config = dict(
    n_head=2,
    n_kv_head=2,
    positions='rope',
    bias='none',
    init='normal',
    init_std_o=0.00501,
    init_std_down=0.00501,
)
Each number is 128 + 24 x the weight over its row's rms, rounded and kept within 0 to 255. Layers, rows and columns count from 0. Numbers have three digits each. The size before them is the row's rms in percent of the matrix's.

# layer 3 MLP up, 256x64, rms 0.169, rows 214-235, columns 0-63
071:147140128108134107147127195131091173132101121133125147148093152139110125078128119092129119144080105149139145094091101155147113145140128149160135123120126118148122125106083119109153098121174168
108:151122151125155110125139121168100138121139152183159129101119140148113119123134098156097124137068128091160135092130097142116157176111164142125128097114126126129136107096106110102133173171093119
098:165127129128130133139121118165096150141092106136116134144111150116143118167171160102113126112140111173115106122085136098124107111139156095113130106143109118125167164120074187137130114138089173
116:055138129140100157134104111102106130195130136175131140130094165141126114137140142114105148124126121146159094108124131092129127151140085150129112155075124138131120140150147177110143115105137141
110:137114152134113149108127107107061128136134159149114133126130093165143138111125109126154153118127112072188156136126128148119148167117128153104099129128083127160131103144090145144120112183131093
106:146130124108121111116149116135169133076076106140104128107101120164146140114120140167118138125137106080120139153156137122085112173143120095152160174163130109171140127116109163105147120092122140
091:102152127129149107125167144177122140148138112119134147149100161142106173112155107120152095121071129082167136113126164132134129139117101178113138122112117099146115108093149086119154096133097107
099:139129099128141134139164136130156114133119099086130098190108109147127089114144146117135100095085113117120124144129103103155173153125127155067119176150136149120144126128154107159124151100114165
102:176124117128132147098104121149135131099088137129114143139084122101099151126111138154188139133097122101175132145154129162114098163117123115132124153107145075151142153149120171129105120077115121
099:129124104158105102131106164140131136125149168092129127168081116139115123102104147120149133140131079089125098147158159147111194139094092125109136128133119159116092150125131104136122125130126187
085:192145141166138124100145114140152076094140096120116141116120117096129121107154136103107139088102089158159138133091125160129154112108155099153107139150165114141108136147169131134106097127147101
090:085137126143135135120143168129152152109132103140175109113130125127112106117093134129122126092165153113153103117087165164091112122117153119171086128146142108164126087134122155143122091162135077
099:152142125072150154131104135134097125118142099113101188155122153134104113146137107122159130170149089121147110117143145150136161082103112149098164083140116109114114128153160112146131121103101163
098:145127152146122093165135114158130125127123132120153112078185161113146142105143158190119139117114099129113126157117117120104136154096114118106109105134103151090162086159152147123171109095114114
106:122101136108159132096141123117119109127124097166089125145091076151109109133152120150171180071098122127119127155127181140130133116095126132138148140150142117113166117104131160139115094170112143
095:116116095164134107118108144137132118105111129141153145158152148125100127075126161165152105112108111112148160194143119122130162129125139159126111144108101127119181102114082140116086087137119156
088:121127124129124159096109120150140135093100103147167125147155125118162128127121187129128132126123112147109165099063143084115141136123161143107117149145139094130113112140166152146150135055121106
107:123112121142128097114160097146101120124114084081129112135150153170090103116147124095127100124134091127123132121141128156111195131117190131167173111104123139132159092124147124154121136137152148
106:094110143171145145119139127131157117131132157132157138090128116099137125141105146116103113082116131115134137152127151158122144163144125169170053088091152131142094096154142129083124103138107125
090:105095177126124117120124129160122127148104144122098136124146158110112118091189135157152118154104130147153124130125071142173125122119136138139073154156127113133123138086127149103077150120112166
106:184148125102146091124137122144146130140146067123123131107121154163066126168121105108141176104145101117146124121115168122097130140130105158093136151127087096146125152128092142119130118125151150
105:125065104147132151098128154109140155126132106123157106136115114129133168131143148112150107128148083143102164128166141100098123181143126100153137119139125091122106108171097128101112133112092179
# layer 3 MLP down (transposed), 256x64, rms 0.115, rows 214-234, columns 0-63
113:141116105100134138139134111114158098134110155142083125103149096110140125177116157126155166125150161169094133076152120118134127074105172091096109137143149163114121145107110128122111119159145118
084:126126155126121125108125112106100172108160099108127157144155112100126144117159110133106118107179118135143134193144145125096146107166119076167117130097077117128088125139129155159118112144157119
089:136149122093184107124140104135144139145127098127163171153111104134108103161153155136150108157113126142089098145089104146147126080144123134170109139145148123124120096136093120138104156104154076
080:141130147142135066137119126135144116116177100144098095157153123147112143143143144131148148116113123129170134145136174073113082145110173107135131125132110082156134131124116141134124082084149099
107:140121094090128149102154086113126125110126094143079146129121108123133174102146132143128116158123130137145152193156089156179106150153121131136145159147088131126122112090160116125122121082119137
086:098090128116129099094142148153132082137130173110142124128079136163148190100100133157145092119128077114115125151139113116107121166139133110112130118144114118171163154131098148138152147126109105
024:137132128093124137132111126182099118140145097107137115173121159147140141109143103121140081102106114041116115126124137153139132185123109147168120142145132135168135113097158137117125126153101142
108:149146106171102103158111178108110132109146179143129150101099138157139126116130128121114088161156133166050147090119135111162157150123144106086135122133103148120128107147132125125121140107132133
086:136104132095124160113152194103088132161064150071146120119119145128146137143136132113114126136130126130119104111160120103145146133163122132181140098108101121122107107157162132105167120129143099
098:081112089132116121131115126103153124080163137161115108099117135168141138112147125156142141120081097144102114152120130099143173174165129125121154109113141116129167163146163129109132167097116105
101:082158149145102127191108132125102119129088146103104103120125113175100140109137151140146117086097108115173116125125158143105157134141111131116137117116181138073132113128135149149152104142158142
095:151139128134151112121178104166094104170139143110108143163115115145119177133090081129129144124140113123108172118076099157087113130128074104101134133116144144129130141117147115156130100122136164
093:134081132173137147079134153116134114151145148150118115127132128135108108148121137100079172136156082119112159147120121127142129153177126079132096169115105109131115138171087103155113148132120119
098:127143162170178096100145109117137107087145123170145142123108114163125154121100102105151130115118119118157119094125120137125100134132109153129202092100148107153138113088100108167118123139142148
105:104157108091163124104154118106086155123183151098107089144177117159114138124132107100152146125104164077099127141125130132153102168118141169123146118157162113148109112133136115145103125118123129
104:086141072131139149171148112119159151087124161174134111137130122117153123141095154142120131122148100131110168085130098104126130156155128132120138119090145170124163117111094095145093121108160135
098:119167106092138135181110171135124121133161121142128187116116113115144106168120121114129126150103137098154152086166149125110145141127119147101145107156105103126084139115089122083132106166142106
120:154144149095130163091125129132161157118124107168101166109127072092097154140136127157141143104133121170136098136089129114156126123082140115103169135102150108122167140131122091141131131102097148
101:155165141136129110130126109113123105083107108131090154150147136171128099084116168158157115140108136139143140116100119135139091076118136136122117159197124078118124149138106110125141159149124156
111:138126109112143112144148133104121154080147082136135106115181079126157122173116142078129135106128187148157150101158128079113092159162119136137107122140101124148123135148110137109121144125114130
086:158097155093120153099125146092167153147110126138143139107159134120122110124122149102153138051085144119108164118135144113122100099096127118140155179113143101132163102117139138163147137116113154